config = dict(
    n_kv_head=7,
    init_std_qkv=0.0358,
    optimizer='muon_variant',
    decay_fraction=1.0,
)
Each number is 500 + 25 x the weight over its row's rms, rounded and kept within 0 to 999. Layers, rows and columns count from 0. Numbers have three digits each. The size before them is the row's rms in percent of the matrix's.

# layer 7 MLP down, 448x1792, rms 0.248, rows 0-213, columns 128-191
101:497538529479489495527532509504522470499519463499523482496523474498516505508547476500460532509483533546487489527471474528534486528483506518489522509487459494553491495517473508498435504488458444
101:517457501458542501525529542475491474527487493513501469545484505495511519483486512519490527460452537539513551508518509477520467415470493546522483535504504563495508477525505461490518485465466499
101:459479526541534508488483502514529462494466464539494502503507500526524501534499493512491454531485522533492450497498516486541474519481466546478516524476508506518509490479469483518537481433502536
098:539503469503531512481530509547506476464541504491481521496466497526485499527476526475505513501508494439485511500470430511514478538532475501477512510536534479497466533500502464517505463476521543
099:486534512493520486491513525536467506538501526513495469517516481499473486527457491522504546480511489515534508471547522529502463485513491454489476498499486448526488485536479471512413461484497458
102:486464495521545529506515483511458523493497489511518528536549489476457516552465503517425552483508465492510487476537499529503528543512529509503466511473516464456480508496500478503517503454482470
100:467504493474505478501469523558545492494490489499470506538471487517484516490527492526503524469503479497516518513462521532500484471483483478458454516480524525549525467535505510474502461494514489
098:524493499507507494486487532515466551570494507468509480494450479517504490550503514511482510520537489493460490492516505485511508454507476493504491499509493496513508432514490494457464500493534514
094:511494500520481482524481508511521494495509530499478471516492513506508524482499499471512516505516475520534495484468488480551504553501528492463506497536528491551533498513518480508513533463495501
109:499521467508507505510488483485502529513473581523498469527473551497488507525508472504489482489461474457525518485487483511472509490478486490475479489512467517473471518576522496454486512505509501
098:485495488534539522481459530507459485496480465450527519497433508508484536429497512481556583533441494452459538485497525488480495484499519526482510507472512426527534502474447501507487480457449511
098:514530490463493484517485528483510449494485505475498548496516529500504513483506492480537512493472503486475479486490523493507462516504526462501493500569500506521536499544446506504473498508468509
101:487481464501498512498458512527508491520550532488535512518493478483538504499482488502510479522478489505470463487457528483494500545519509510516475479535519473469535483514539523516563539503480476
101:505499499478497495527494485528480496462521478535503501477551514476540514540488500488519471495492508487487444481497513482533504538516449459459479463486497512542463513517492535507472461512507506
098:477533510532517511505514500526493505482511528488468478481506493506504510506490469495486446498573483474471543513529507479510516501499462500495531486548477498499505474515472502470472511478539504
102:473494520555472526506513528505519539523510479455509510466530467475493499509506517555496553447494501510512497487469501468496455513551518494512526536551478480516494498534529506535507484506497486
100:488499544530492481507498532483475469488487465526492479479510512490443498525502504467510501482559532515487509469500511502452492475465503510478511481483530442477486505531443494529507483474448506
099:498498546497524508484486518480511517508459485503515480482482487552486530469513514518499476539440468497508469492557525502531526507506535500496481509553520483508538517507508474496463508572489495
098:481447536536518473502519502493488493492543504494518515487508479515485525487519522497533481482490510493482510480513432524506478482478508495480514461521469495517516493485510483483472449453477490
102:460486493433508522504507489490468499469496507462506516491482491497567496524492547519490461509497545515548461541547461551512465491531488485498524529491495487470506506539480512492502517512492461
100:488513508542500484490502484530497519507499480508488507533534518525501456505471500489485509488500493478492499523469498536512511521519521481500470510506478449514492524490545518526488520494454495
101:504501504467529526473452503510456491505513478507515475496479480461512528500512550509523526539519506517469511531502502530486531510456503514498475548473504464544471506512511547474487499494461576
100:497533517487484503561492514476493500505492507527488498493466495506477443534568533483493529450540495492486508522528488465473494480469527529480556501505538488467484544491459515518492498544502478
102:489477474469505515504499463458513468480499523464552507501477466481482492467523453514504493538504493462500498469489494490468518536512520496510525505519477488529474473495488535462481521460488495
098:477513494529501530519523489431512479462517486530480518540457452455460477516495550554502504505495496500477559441520473511476523479513478498479528509446462488501512493540542534537465535543510504
101:492481464474487499504497473487497508502531470487474497479488522512487505494467525478504503487450499484519513487489500506518468489508546504534557472530476472538479539505506505498483474521505520
101:508526449492475517524535510467469528538523467506494511505505497478514569526503480493509512496519505520472503488533510530456508544507528478505478517518529571502507503481510508539539462502540510
099:515489498546511509507491503506541526509508492492491513493489484493496517510565515509513469517493514519525524461514554493532499542532494457522492461514437499514514528484468485503518475483526516
100:491500493515487522524479478516539554518500467470484497502521443532538511487537501537494509532492479500486488460488477486475476493504511457505472492497528561518487420494478528478486481508501484
100:494438505479511526460510481536539515505533472522523544530474533439495534531477488494473464509525505486452490474541531486489496536505524480466475497497527474530483506512533474523564499513498500
099:497481507487494487469489520485487480492448523558492471498504496476546497506519495479486498474501546517518531507524485471496539467499546536479476557559483562536540557531464507458527471515491448
097:527508494554503490500490532483548505498431462522513511496513544517535498458514446541514509497486525570536498514509485517511514485485471509549493465483507504513491530493488463551515508511502505
103:506493530537477485474549519535456497516496479542452512485494516457494507525511488505549555549482504477471473490479489531525464452557466517491485469457499507509487494494508569553514507526546497
102:463481503516507477541504500455484538509498473488479534516444509499468487521521471532485481466465512508525550456498485448514467507515509489499504484510457482554497507508498496505518539446521522
100:470509522472479500509502489499501501473498480489479508480526526485488530515471505463508487480492487509495536488492481496483509534563481486525504477531511475480500527497512505513506511471474539
101:484494487490548474530471515442475540478502515489471517508510514452470500485485518428537477543540494509484538511479496504467534540490525537479495503485511513487522509513507476477513483530494474
098:492503510514509446475515537531481493510506530485520501503497515476496500498488553497502547486467483501522489458488545520524496527493499519467448489520502490495484502477519461481530474466513457
098:467498522524495467496506503484477539499460504482494510487442476509532494528458530482485488504480493504525532535467462496524470507491534468517503492498533513512470528510470472524504510515495507
100:482516521451508486534534501498479541496504459497469540509511476479511461517533514551456471514506471476552509478502523509535474495506507493527479507488503500492507483478548528497507496514543530
095:492506495505493491478500500460509525513499505482485475507470511523474471489522490465476490512522466490485529520483578489486530517484541522535549492471484499509534475496515507493474506561507507
099:474547527495516455481521530471471525500516493470539475492489485478478492509456484477496515464505522515498523557485523518491499472497466473552479508544475513484508501504512514524485532472509490
099:487466511512503482439543495488495449499492506471518516472547503504533452550440490502563491497535452487491486485507517494484473520493496520467483509544484513487468507485489532508540499534508517
098:509494511503518545470505500499497504494498526485497479514514491506565492498513494545535526514493502508559508510508481473470554495466477469521481498516521534483538491471493527477534463503501510
100:506509498530509526509511483496445481527530484543515483528456528523514497487529491488511483487499457511556528488506459501457483505476524532497510498469498514478466473491496464456540556535498521
101:504478531473506477483464498486505467517488447530485495486540490516537479522469501517506476533508458493496485478571463512485479524472549539510487526526514496529518495479544529495501524527515479
091:479506493506484494463453492500503503521511493488527506500471483489468482500552521524503514537537521494525495469495472467525462519511499501486501523510509485508450510537525554544510539490527522
100:497473511503520526543524521502519515542534509489532502546509525512547477489481498526516507537512503525469514513524479469507547502497509471530475530527464528490491541519459521504536513498515476
100:466504556542491494512506500496509471510499507457507503486468510470474498488503509526477499498487467480508488482501506490480527505517500446503481534511510460487480547505488480508505499506494473
093:469503493540485487499504505511497556560478543456516506499518431508531505478502489529508489545473491477513467494495495528544503510574504549487497492498523517518502528496525494508500550565532477
105:499454499530495494470478486478529483532491490476534533563483470496482470533482502515488508475503513505489520519505487520491487454473514479492464532530476515495484560519509483464499434507508551
096:534523491544529488495495469494470509495520486522503521510479484504500540478512498469519509488481473509477542477485522473527489513519548485482494497528474511515511504519455517495535527516463494
099:540466460484528511534522529521522505499502484502506480501540497485490494507530497479511470508484482488493516498503482546480442517496470501482488443510539504469548494473527456499490494448531489
101:509466481497535524496480509499515533535519492496459484544483486451503506500542482477507544520499487491455470501486448521463508472493525497469508507525496535519483536502502486478516488522503497
103:465489509484528473498524546471491523534502509477491509499542488475498485489491514497523520480503489504510477464469534522480502504484494520494501534481498528540495492466546498507478504520478507
096:454491471471488510488489484494457509533525504471513505468507550524509501492467574466488484503485508450469494516489510508418527505508451497483467536497478471490543448500501539473535523510470495
104:460523469478542482511496453492484510541516484482464484500522490566534536493508467489508502471504534510511519552495523521484534485486451502496490491528516505504534492461530480515501480508468500
088:518524478486501512543511511498505492551536545524457521515505517467503522504513497504504484554469490529565491480486488498521534457532523490511531469504452474495532460483489484476512485463469540
098:534512495499542530547479539480497497454477491512525527492477549476532535532453508469507516457492508468438518476503487496516544499497437492481519460503504508470509504490463495513516542462521523
102:478499467539525538491501453501500488495485519505515541500509485518499469477473489449519518465505472534525481444506525500487495532490495507514538511490536534482522483481480526496467504479518490
103:524508483466500481460454518512464497487512482486522510534513528461525505477481517477495488462476500465506478494486530516468477506499518509455511523555516483472504503503489534467507538489497455
097:487497550524493496472506446485471529486468509470486483524546484516513514484527492515493513521515494500460499484492457468551517444444515501480470476561493500480512504476465491539497523485530441
096:534489506536505499524519534540510501482471545514495463487519512517531495477523499479502482489512537532434522475533535502509516454461513454476494494491556491503472489501488437541533485467473502
100:491532529497481521496485495506486488531511507533524510493501473512491532474523468481505509541531449518489447453510468500519506470454522485501485527534495484472493528511484530522470488520534526
099:483523521478503501535477484486479470475515521533498460476478510481498460510484515491511473481515459509552479509484458521509521516515526524491503499490531529495529499538514501506518497491473465
101:464473541496494516518516482492498538496513516502526506517470503502507508490437492506522522534459464509493408560535573496488501534504488471502536487492486502466509495499511481505499504541453528
099:516490501449491544483508473474518514514533476485548475454494510473512465517487515506476506506516498458541524502503497510495487544528495434526512516491548483481483517500510498486475476407472457
094:470485498497488515491531539500515456496522507513467474502479482519560503492540483499526541524515529534501531480464485504497535521487504489508518503504516512493548499486502518468473528473519504
102:512488465487535507497491528497462533520461460535512511498503448483525491501482527549485491529513502492498511501506490506498452490469480521473480457503475519478496474491524517499484492472463465
099:503485482514468533501511477459490484491527509520474535463506514503497508477494489530508503482488524499529525531497471509460511472497511491543495564497481535493443486476513507478496526493468511
097:495474548476510492481510450514480516449511502539502504446467481523483485524484500482499495514490507506521509531471476521542495498557476456514560480481514500517491497463526506502497463473500534
097:500526516482506550508506533512509501491541505510480497533528522522483516497518507469480509491530520474457493491486449498511527505514489530549545463531482516520521482503547491469497487454507488
097:466470524523510541503471495475539481511491509471456514464492491500472470507553482486506512486481533462517520498522486462508522455464484509506509510555439475493507475482480482480484535525530488
099:487509492508483504465484510459509488536485518491492524518496454521527510496503476507461548493543486481529484529507546469504489483493524528492518478550477478498462522513448490479498527503518508
100:511480500479449453491498496458510508461510509499517487481477487518457468462499509497513432501475518537458486541483497456472531512548496516502500528451531521477531481547480484455482524494486519
098:488519495492463504529516491478508479506522497468472489541508495487488482508506476493563490462512508474503512520457457444546503526492446520517443522463459502462532487470465469504468453499513446
099:518509465512481454432488504490486518491486470477486437531502494521498475473468493454486506511511469502558523505477550496494504486542533518535510479505515526479512515514489494476522499499506500
097:492519452467465542474484512497502451479521518497483538508482488511509527530548458504488525504497539514488484494518476540454494472503492503491493538500512502487506495544500535488518487520463520
102:513444492524500507550493520458503494478463509444458489504503474489501533506527498481485522486511496531514505504483482473506501489500540487518451547515546549531529519462485502457481480479508512
100:511497499492517503478548458540501484507496496506491484534487528534505470497523499486519477469489506514483500496504492497497500523477526529509508541495475506479509508515495459483528497522492485
099:470524478464497473517456495466467514515480532523537522471456537474504490516527514529521499489505538524543490490498494463520466542514515531480513509477498471511489496463493532532512479542498491
100:491497512466514499533487548500503495527505477510438495461501498542514530566504462488495524485520469514490447527491554472538497510566469519496505476517504548517504564519466539461467493453467512
102:504510479520497485507541520547465495532493490494468529470472502490511492512463481520498502494488512464523515498476473518466498466499503521524512482501500487505495499486496492493490465486500521
099:546468482493466460478484477497525472551554497505543480521540511528512506495510484543475544454503474481550455499492532440450495457526520479474460497498475467524461516495495474504504445476529500
103:470512498531525468476483511563493497470482516518539521481521502542472474500469489457471508486460480476453496521492495506546521531511481530476459540525510542489504486463496481499455544466477517
096:497498507500502505500502487487517516478451500501484479510545518444503521495483500517503478493510503456523463533559505479535452486496471480488501530464495491452470436519468465493466508538496483
099:494490504465473508525489508537481468477521552486496467471459525489482490480538504494516539491480481508478481490524528467504518499512506487523465459532472506523489505531471512510482491505535472
101:479506450493508495464510540471482568484499524472463474473477496521514528482511507560480539505471477513442477504523493496539485482497509464483500454516486514531463491427455491524499499512482497
095:504467512484432548518521497500482492483485508504479536511514515498514529519510508528503478517526511457498524520516553502463494513540491509506487487450529512493514531453505537499537527548506536
104:504475505485493513491499496510498510491544469506473492527445524483547520509493506524521461495471508509528540498481472470494525538504476487528494499476493526488463494486503494505539504509521474
097:486454470480434474503503461503501522512495519521528508518507480486516463501494504483500493476507551470507520522495507527516540474542487470470435489509549540463516501469505527471530526508501498
102:491503460453504510529511501491512509511466491484513484453510523503514494492479496490506521515528463521484517521524488505450465515505534466487491471454513531578497496455527523487473518478464519
097:489518480519497494469487519505494450463494511470489497518503519521497483528513479520475519498490506496517491488526486510526493457504502514494495538507521521471474440514513471503502501474467483
099:521466493506473508492523510483449480517503478549537501523513498489519504481507527451526539547492527514525487489496461516490493546515496494435502517516534530526448463474485535498483488484510495
099:540493462527494499483484494503510531530460545510467478520461504473476482454454512486500516505491498476512497480474473451528489524545517527511532526530530523465518491473495495482530508479494483
103:494510479527508503513511524514517495488493496520474513517444510470503475514530528517545519493510506453447480452540518499536476474488485469472468524522465504482499505496480515479510467516484505
104:530505481481543562502491484511521465536511485513484480520496514505502494577475534535498496521535548507507511516500483484507502507526445530505545513517538497452507522486533519501457542533504471
099:487516484494497514482539528461443474503459514492524522484489477510495497515529522480479511511511453455485487470519541546526479499505470522486499489477540488553494457506493533517511456517459522
098:522496537540497543508487487509532479512494473485514485532486497520483505476480505545498532492464513489527483513523495481488478476485491477491540520514550492501439506490488541502529508485490499
097:538513494496503479507558480523496477482523539515462520465495512481495531525484501500533532482529494504519539545547497500515510487523498468521510454523450473464511496498480531519524524483500538
098:470477526520539494486513473475536529520496495512494487487544555493544495539509470507500481527536498512493544552481496486501517494500510559512440482525534521480502554533454500491513480481451492
098:496471479547514486500519519532506508498497455507500477510451537495471525525509533494485525521490458505575507557507502489502500522493477539496461503489500502529539537495508563478557535479511503
101:477505508487537511525483463559536516481500562467522491500492525504507516501484494511542446507502530503493472514541455486472532478496550508505452509516515472516532512507459555508463478494503519
100:495476464496492539489537549526500488491512526489512531510491526529474529531488536486495515543492502479515475485512490495514468468453511537514472502522476497498500473486495474511477505528491496
099:522511493472494520450541440518488462501548466524484483475507496494501511507491491474524491500507467528525521464520516543516514522468535471523492529510489503491514483489549488526512499504479555
098:552580507511507511465454496522464501512537500519503470491507488524504503457483509479533462573501416474511519475500500500532532477529536491493506482535521489513514490496514487487469481508459567
098:520494505503510558542559489475492450483482500502495533499524464469496521522530518558495451498508532489469486523467481467553472467476485510512477492492508492520498548467504486499548524491484463
100:507492523512522515501530518503511509505509506534509464486504523518512483520508483513483488505483490468465480495476526509456511516506520506513481488441483493558526494485513504469509502481509523
101:477489488516462527487471488523552488486515466491507452520494503533569474463523519515531483473483466490493554494501490538521542496452498510427511500574503513489506490517476507450509490500497477
097:524453499492498522485457493522458543532541498509478508486500485561524549483511519480488460534498516506519520518495506506490488515539500484519470452500562484521546522511497507501510483527494503
099:483523519535503512480517509498516497488518503480494517527551491476457484482493478531529528537471507492483523479480492533514525488538495490488495453520526557459523514491476526513495491469495533
101:529561498504501488522502512477490533492487509491521450461475506562493477491519507509481489530470502527562509483457459488499514545491510462484500463514505486485535480526492488514499491525448493
098:531459492521503464453502512483468514482507505532527502492512514498508500505518496463526498519469491539496506480465526496513474513472488483519534493524509490472500480506538499505502525459524485
100:504495503517494484526523479473574502489472501537532477493463520511488478479514450457507496456482513482509469459462478489512515497477532563554506466496531482509515551497514522491488471501463508
094:519486475506523483468502497549546504517512491514462503479500488501569515472482525515489489525451532515507467512493479489533500478553509493504471491485454509503498500517482511511521524491462492
102:527470488455518469505465486524487515531531505527522527496488491477500481568493497549487464515516541491489489463516441465508483512464492523475530544504503492503506534517468507544490473470538537
098:501477528522504555545486484503536520509509512504527477489499482508464506494487512523541464493501496501468524455545504508501511520488492498496520524476518536511502542490489516458500504509515513
097:481470556455468515543529503484492539496494494534514519508463519472493479503485493499491523505543497504516491518485512513488516475527492500478504518481484501512461505447478462506466484505479519
097:488482540515497521520499527516485480518502488524523501475505529524518504495530533489508524483519440515495539523502476453538480492509497511577514494532466474474532475501495480473482555498499495
099:464545515507509526447525476551508470478486504501482450496487465483502504513526474506499495476507529487524471468527520564519515562546510513534524527504533512468474531507453516473456502512500477
100:512487524501521478543493456512498471500438479480499462539512464488521510548527490448501477495487511498541534488518473484475520479503512492490499516525437512548462541490512470461519455498487497
098:501515489482525495534483497490512502519482481478485488502494477511512523488490528497526451478455509520469476467546450497460543495510489483511492499481523518520483510530510506515517472498516513
101:565505493512508503524479487506490512542483511508497529518517480536468499479505536475481513471513491508485557496512468534486516477497501500530494525513498505542471499498506523447550514511525506
105:473513497483515514486517483472527479474543500516488531489508497472480500530519490477478473489510473473472511513503543479495514482504510473528462519472475477494485464458506494448491523517511506
133:481502462507483457484563490495510503515513471496516476443494478481477545461503489470489528483462527523508468528510493492521512506490479531533483538502420507535535487443479509470513498537517493
097:511517492484551456534497498507519527526518477479537460489524485515505509537521555456545519498494453483482545529485523498507525516499526528458528513443526473492491497474514468526512511515497511
099:500506554501479475458459471472474468439521512529536485498466535514492488515474477475473483486467505513486516537506494493513453466451425559519485483528473528527494537488452502528488513513543519
099:456530472482488453490480515496487547532515514493515516509558463542501523512497552500496472495516483543518498496503533481465513552512531466511522475546474495527529538527500496483513525530503538
103:477519498514519509506495468502454558479518485511471483486528495475484517529465516501505511514529498492511501473482485456480509498508493526531503522487488495469475489524494487519487462571487502
107:494471511526508553536530468472488503528513532465532456467499498519506479502472467512485497505539462492491553484515461511483537505525486467472537490506515482536489526476492490453509511462491490
099:521495526495502489548492489518540493525479509526511488477487498499487493491537468511467512488507521483521503549510536476552514487524529528501491487509503507489463497474505452509507482499474503
100:499506500520475485514494498492520529558441469533544458487517473509542482490472510477481490477467497495508521454464491522522499502499541512508480477552513478538513538477471480518482471459482464
101:500514520490486522484489499508513508508440476470484489501498489500503469481483513496511435497465461527473509508477494529492526482505510439467496452480471524477558457522520497477493510510490476
097:470498494497503511500498519517484541487521474464467492460479520493519468495528495492474491507514468482493506522514503529513483492516529481525506481425530544525489554462507495507473520514488504
099:519486467526480485482526522476471441560489522491481492521521482531506528501485467505479471524487422537449489534488545506523506529559536530486521504479494492531491476493486508493499478493527477
098:475484536501531465456522546538494495478530537529493496483490515510481510482471502497486512509501503457512536511487512473488528517510510510533504456486448474523526498528522522522489510521493484
103:501514477528522486507519458538493488496482506469526516509494501539477462516481523469501496491537455513524517528446491423497540519525465522491543478500551532511504490520507515519465492532509496
099:493500501469504496552503499505541464494544497503516468464500514450438513510475499522528526509528542560431519513480481473538454507535487497495503524538518510504548541512459505514497524484535462
103:510481525459546480501527526498501511493494509516497527484503516544489505509497491534497480501526484486491469505518536496466485525477504527501543551490520504484507508524542518503459502460468529
099:478452504483504516522515481518478509514514458478489447506511527487512522479490475513519516469472444483487516500480518478510507525443502520476463481463513522524519467495480509516496492446497512
099:500505545481503489497476481538480533426514506547488481510506499501515495492504497479492461493534500469501459507512467530502517535482496548513477449520478465532472470505491451511517499530520459
104:506484524524484586529529487513547523526479520489530529522506487481494521575524471511484511526522545485494469467501478512513496569504484450498505499535496489513495513531518511480537514518507491
102:488505537527539453489517540486512514509510508498473548544489475501513512521436482471540482504505468533494512512502531503518495529541515521557474423545493466547541570524496499503492529498439509
099:511484488548511464472478535512490517439487514474514479486482496509515491503442472507486523498533530442500495499501446445500554496505523501469499506474514559579499452542477517494504525476468500
103:500495503507520484491481517481503482494486506487536518498484504485454482496474498501479486544518545464470423497492503492482539486551506448505508495499510486485544499460532502487481506464537490
099:462516501480507453462515503466518499509529493446536487479493490499495509504461535481482491524503525533538493506542570478533505463505525449472486555548483491523514510446547538495495515518504477
100:482460500478489484520489510504524472468508470465511540467529474476497496497452533497484509454486513502443515498476525526488505494550467458505510491531471488544533517470504473492479496483490523
101:527488526496508511546493491499479490507510443546453518484527498484493537556465514498477516492499511482492493439510487504468463504522539468466484429523480441466498488516504532492500519488540525
098:500531511538523491515533484477491498514468461513512475511487498482517483512486531533500488527461489480496513492551492475494539503521510483492542541522465466482512479539541499519467502492484536
100:500508507493487549457514502515507538494541507524499463446491451514477445486502497507484501492461552541466478506538473483527486571507484509519487462479467507458546478505510471523503485517484493
097:511464526469485557441463509495454509486480533529477531493423477499497501522480491488488536496494496462502494491512467457488487509509443543503491505539507538512510473469474500503468474486495477
104:484499509500479544476470512503496496462434439489518486514544511526504503532454488506490475498491473471489505523503520534500476501453501506498504524433496475507449532526463467522492478446504500
096:489491481510480500473508539523487507497492531481514519521479545553515507508474503521504507504532471473517465486516482566495487492511529496486514497464477495482522498480511503559535547473484494
101:517507503507515504498505472495528541571513514477517459520488498475528534447520470458524498478482502515506477497484475502437519527492511488496520568532503478483512433492495489530497518510488508
103:476463469475523548561526500477477512517520502484468512540443474498515480479462478443463449485488475550527471506500502517463476529478500537489490430501493513536510518526529487484500469486578496
098:473511468489514543470487467529491485473540480528522472494533497458503444520520490524534438489458509492486483466478462529507477480511520514454498511522493483488501516470509480511509530494501493
097:495505500547485507501506498482498482459473487505483488501493509460436482504538492556498532471490487498485573539545509489513478500489498482512433459519510485507502498512482511501492493524550523
100:486485475508510469492523482495506510505509472533505488470521503483497482438465471489458483488490489497524478505524559477554439508448511493505481482493506490525509523513546513530541497504524474
098:474474504486521464513525506504447528472434525462526455523486535524462487460503484456542453514453469513467509512529527505500471524496528488494495501472503490454479483498504468473495503522558503
098:510532489479484503481494441484442530469501500497537517491521507536477493492453447545513515485480482492515504463506495474460525501491502511486507443473492504530490522474498515450440510506530475
095:506517472511485497500526542525508440516491510498519503502528527528475496479542476487515490483491490497513539445561526510514491472461527488517469488500467510530512475502555530512513520513517470
104:510486527498491486556510534507484521502500514510491503485464480463515470451490493504468504532510454448462512466500464517490532511505510476460522479471506500471499488492463498481530548493457490
101:491457501486511482478485495476489492491549473532491509520501501518522473471493531485482490507509498538600528485509491494545530463460495511504480494435503509489494532493533531487521467505559513
106:494456536472490509501526494544485532506468492469525533489521511482469478479512483523506479492500533478504485456505475448483539503492540465488484559532486493488530502458472524535501540490515486
101:508499475523495515527501488480536505483508470537502479488503499450529495463518500480504529458508507520554502481499522492476494507497528512484485493487462506553525491520475497529534535474525511
102:529468479542505499450551478496502509473530512480490536503525501521498518498516491454483502493544459518473518514509493507496526474557545514506516512542492490538524468526431443512481478476472421
098:481502550458502491500487505486460478516530461503486479510462481479465531513523489502521511444499524512533441494490508499513481488466492498535523485477494504474477490489502485499508476511495516
103:519515492477568519536514528445489521495511529467489503505477479448525518521513558485489519488514507503521507476477477516542515526490467493506474529491465506520478520489502479541500476533480541
098:498546539481508527519542501509491453497501486460491506486477470503551526480474489501475511496527505504508490474512482537512494453484479477544532469428517493493536443492535479516507519525507507
096:503490510482538513484467487508514488502487502512510499551489541506510498485508490550524510493540522540533467515484528525505512515476521515533488500463480478536531527529511502543471494496520492
103:515519530523475498523495488523511464506494472542491467497537482512448461492503487473495514479463547495482495515524479533509486496473501524515477492509510498447480520494507459511542540465476508
097:513507516476473477518493514486495491468523521532531533547479504447496501505493536516519516497489484500533509504510504536474530552467481517533505506459496491497530527510488487499493489576541503
098:509501512533500536541532480517528473524521485539495487512506506467522524485465455510478533528514489546532491488492448503458520528490494569488526534452530499547492488521513483510505506505476496
107:509492529512458512509524517487488540518504462510514496522504497494510453471507497535496493506491541506557529489453512452487520508539483537486500482466506504482471536481474506476503507518502475
099:525492494491513487501514473504460500570495487513485461491493495457503494515556494498494501453501470539493481492500480469489467497488480543512477498473479496487465491499475476554496509550557536
096:511496488480497526525496493491522477514456479524468504465467488534525475512488525460504466500495504519484536536511499515495533547530486486499481512452468481530516518452478476505511534491485532
100:472531486512493488517488507526500476463478488450546548507563506526471503460479486515510514490506462438457527554503505473498492515500509495562545523492512487489481489487522528484498503536503434
101:497528477469503491507488459505517478536455495456530463493523516530502494482523500502476511517496498535486489541493518504509488509473560511515540504510475506497496498509523507489482520498493495
100:502484523516512469514437478497500453502505521495523536485479473470493500530480549532516503502532476483518510512509484497529500470466493543531440491495534444465494481488506462520516485463493504
099:494520475534513494491537498522500493498493544530505476537494511506474517494475537530548473482515469488488493511498507476544473465539497437500463511520461505472489529494469484492458516496524517
101:531522498529437480490501464528497499514469521494491505513463470481478458513490523478486485484524514522506510495545490481512480496463503430483522485510483486514472506505499489534485516517505497
100:490489490472518466510499520497520475502531496447498510503494503496466529540496496519529491484484519498513498545504523494493499466518481484484520547488490523523519480514472530496450516534515530
106:448537515500513494478518509547451475521465501494544522444529499471495477545498512524487506503520510491531545474495460475526465519478498502471496491526461508520493547513480493472520459525507464
096:511510456511506477481445544499486479480482533510510502488536517526481449495529516506517560514523472503500508431473535461529496494440505498498481506496520491512466504525504540517499506465525490
099:499486509470516472526506469463518532470479523442530547481464536480488458494478479514515541534475489500483484497488471482548464521499508528498528553492497467463529540471491503527483520516446490
098:541513518514535504500537516522463469493525551506490489454483504469473521525438464503506497507499541507463509464498499481473503488538489521500532508439430485523501527470523477483494453484492506
100:566513518550465513521478490515480506476499505499502504502497512502490465483535495526519513518513476483510507446463509510490487500498458535501498528488443474516543496477499448524487523581490491
122:549465507496480547507510511500513477500486483556490489527502469494486490466515510499541555525543486487504473510501504512526493534518517511508496510542558516542482474502530493493492496516525505
097:507485486572497498503466529493504478496516482480521529486462485474460513487513517453523455513523488492509505537474451502509508505493461479517508456533526522516534482512487516480547542490486467
099:465503525481533552510540498495468487536464460530493493484510487552486537569531459514514514471507509470516505484514483510509473483491514543492479496509513529503498483476537529441467514495473537
096:490543497513517507490502509478538549488536532499494455492473489484472434506476474495504497494482535505457496470529539552479518483495469502488472498447495532464451499502507536508481533518508471
094:501492497495489466517503487451519516463515498532505452525536560477498518481537495495488529517461513501486498542458513520514459490486500539506523490508500506516506508492488477471463464509472436
099:508521500520471503485479530513521486530463524509467474541504448482537523532477473522507475477503545527482540537529475503494449498533489530527497475472467461467537496476493518510485496521488502
098:498467508498499517498509526508466536477496520535520501477505479573481536513503487504458556506483492485523498578502497533490522533493490486462506462507537507465495524498526462492485498498506510
099:522481523516550472503490464504524481488467497513477467528515491491460562454522466532511507539535517524485511489483515510467489513498522476476534475466442493535486474540497534534527458519540522
096:474477524466466456508497476499472493497542506508521499525477525505495510479528511543559533489521513458492457467494514465524454517479545539556509488479514519536555498483484525489473474511507516
098:522535465547491509524465487534539514505495529493488525504511489480540505497490478497528532549546533519543465488489550514496528478551532526517516485465527498481532463497500523500496517435470508
103:494487541483513519520485520469530474484513483506483533525437454476465476501481480449484451488506500524488533508501450548515495493474496525505478516482549509517508503474499492475488521498489499
093:488484461496514505504479498504473516499534489466497504522461507516510450508491508492459491514489547551513539523515497471525452501512475495476458500559523481550450573488562458508476509522507516
098:462477522486509531497549494479511564515492494500509516497465433530545495473451533482500476492494513506445531483501533469515481484500522535529497523521536496479488531490523485438540535447504542
098:532486493481489457487509484528489513480531486484441534528539512514537485469484491521448475515480469476511502521515539485528508488502491469515466510485505534536448530474483482448461494476499527
099:498531478494528502526515544496500530458525447498466475458484508502486525481495513526497518520532494477492540503478542523508489496523496504470463550534501498501492458505508527506538505513468471
097:483498527536510495527511546518482488505518439495517533550500493490505533497491496482524467512489478462481465493490512482496472516505511513484478529500528506470491459481494479458545486483521485
097:555514511485542490439475482482501474483513525503474540507473460492508515532497476492511477521478533506540496536490485513545484515513499520533563493490484466504522494468468537496481466534498509
102:539527516465501525490505515528506530514480507519518478490513469499493500440475530555503458493500508508542504508477549460471483471539476491478496519512491535485507461443495514476522516503525516
100:541460503480495462485504493478459508463508467476489506473514509515510459461503519545476477486477500499488538464496482525493501517509514455545486486487477481482547465504515542479510558482478436
097:474467490477519520504549500546461517530523525489510514470498510525506513506433484515472524457498502530493522521523470510508516485500499525489509477497518552483519543523478503513453502535486507
097:454513492480486493518496506526459515464466460496524513478505554500516477533486533472532525525544512509483453539466499530467496497499575507490497509481491502515480521547518472485521512487470468
101:520452499492464482534519476493508505536520521484514460512495499507529527499500524521497479501478506520503496535480495513467527473523475537543511485514452487515551489542481528498445531538503487
103:464510500502451503504527478501478485481493513470530460476526454516514502498488467468495489485535523496487477482464479480514437469480458492523515481482512510510496529501532500525538493495531513
102:541534505478516499507527524491467500458486485510554507538478536470468497469475481519478448515493491458507539525508505551541514471508480505476478498476505475504530497493492486515489501502512536
101:512493468575484539452512532505494469497522476532493575487470495468484493544457490480530479505501467473511506455485483451487498520511486494503511501504518486501471452505501503505522481513487480
100:473486497500490476529542511556475501473533505495528492513468490475481500503497499498512525497490513515505488475491473464457525535449416493505542524492536485509476527488499479534522463507514457
097:552459507507499512518522487516512535509503483513521516508521530427494566551503526565479515454523524496480485472498478512502464522531488488491476485498447494497502502481501437469494498515509496
106:463502520504548482502531489513476497536501485503492488498519502434515490500507507530539522474481531503527498477468486517486532515485477490504543466479477521479493490548525524526485429478537532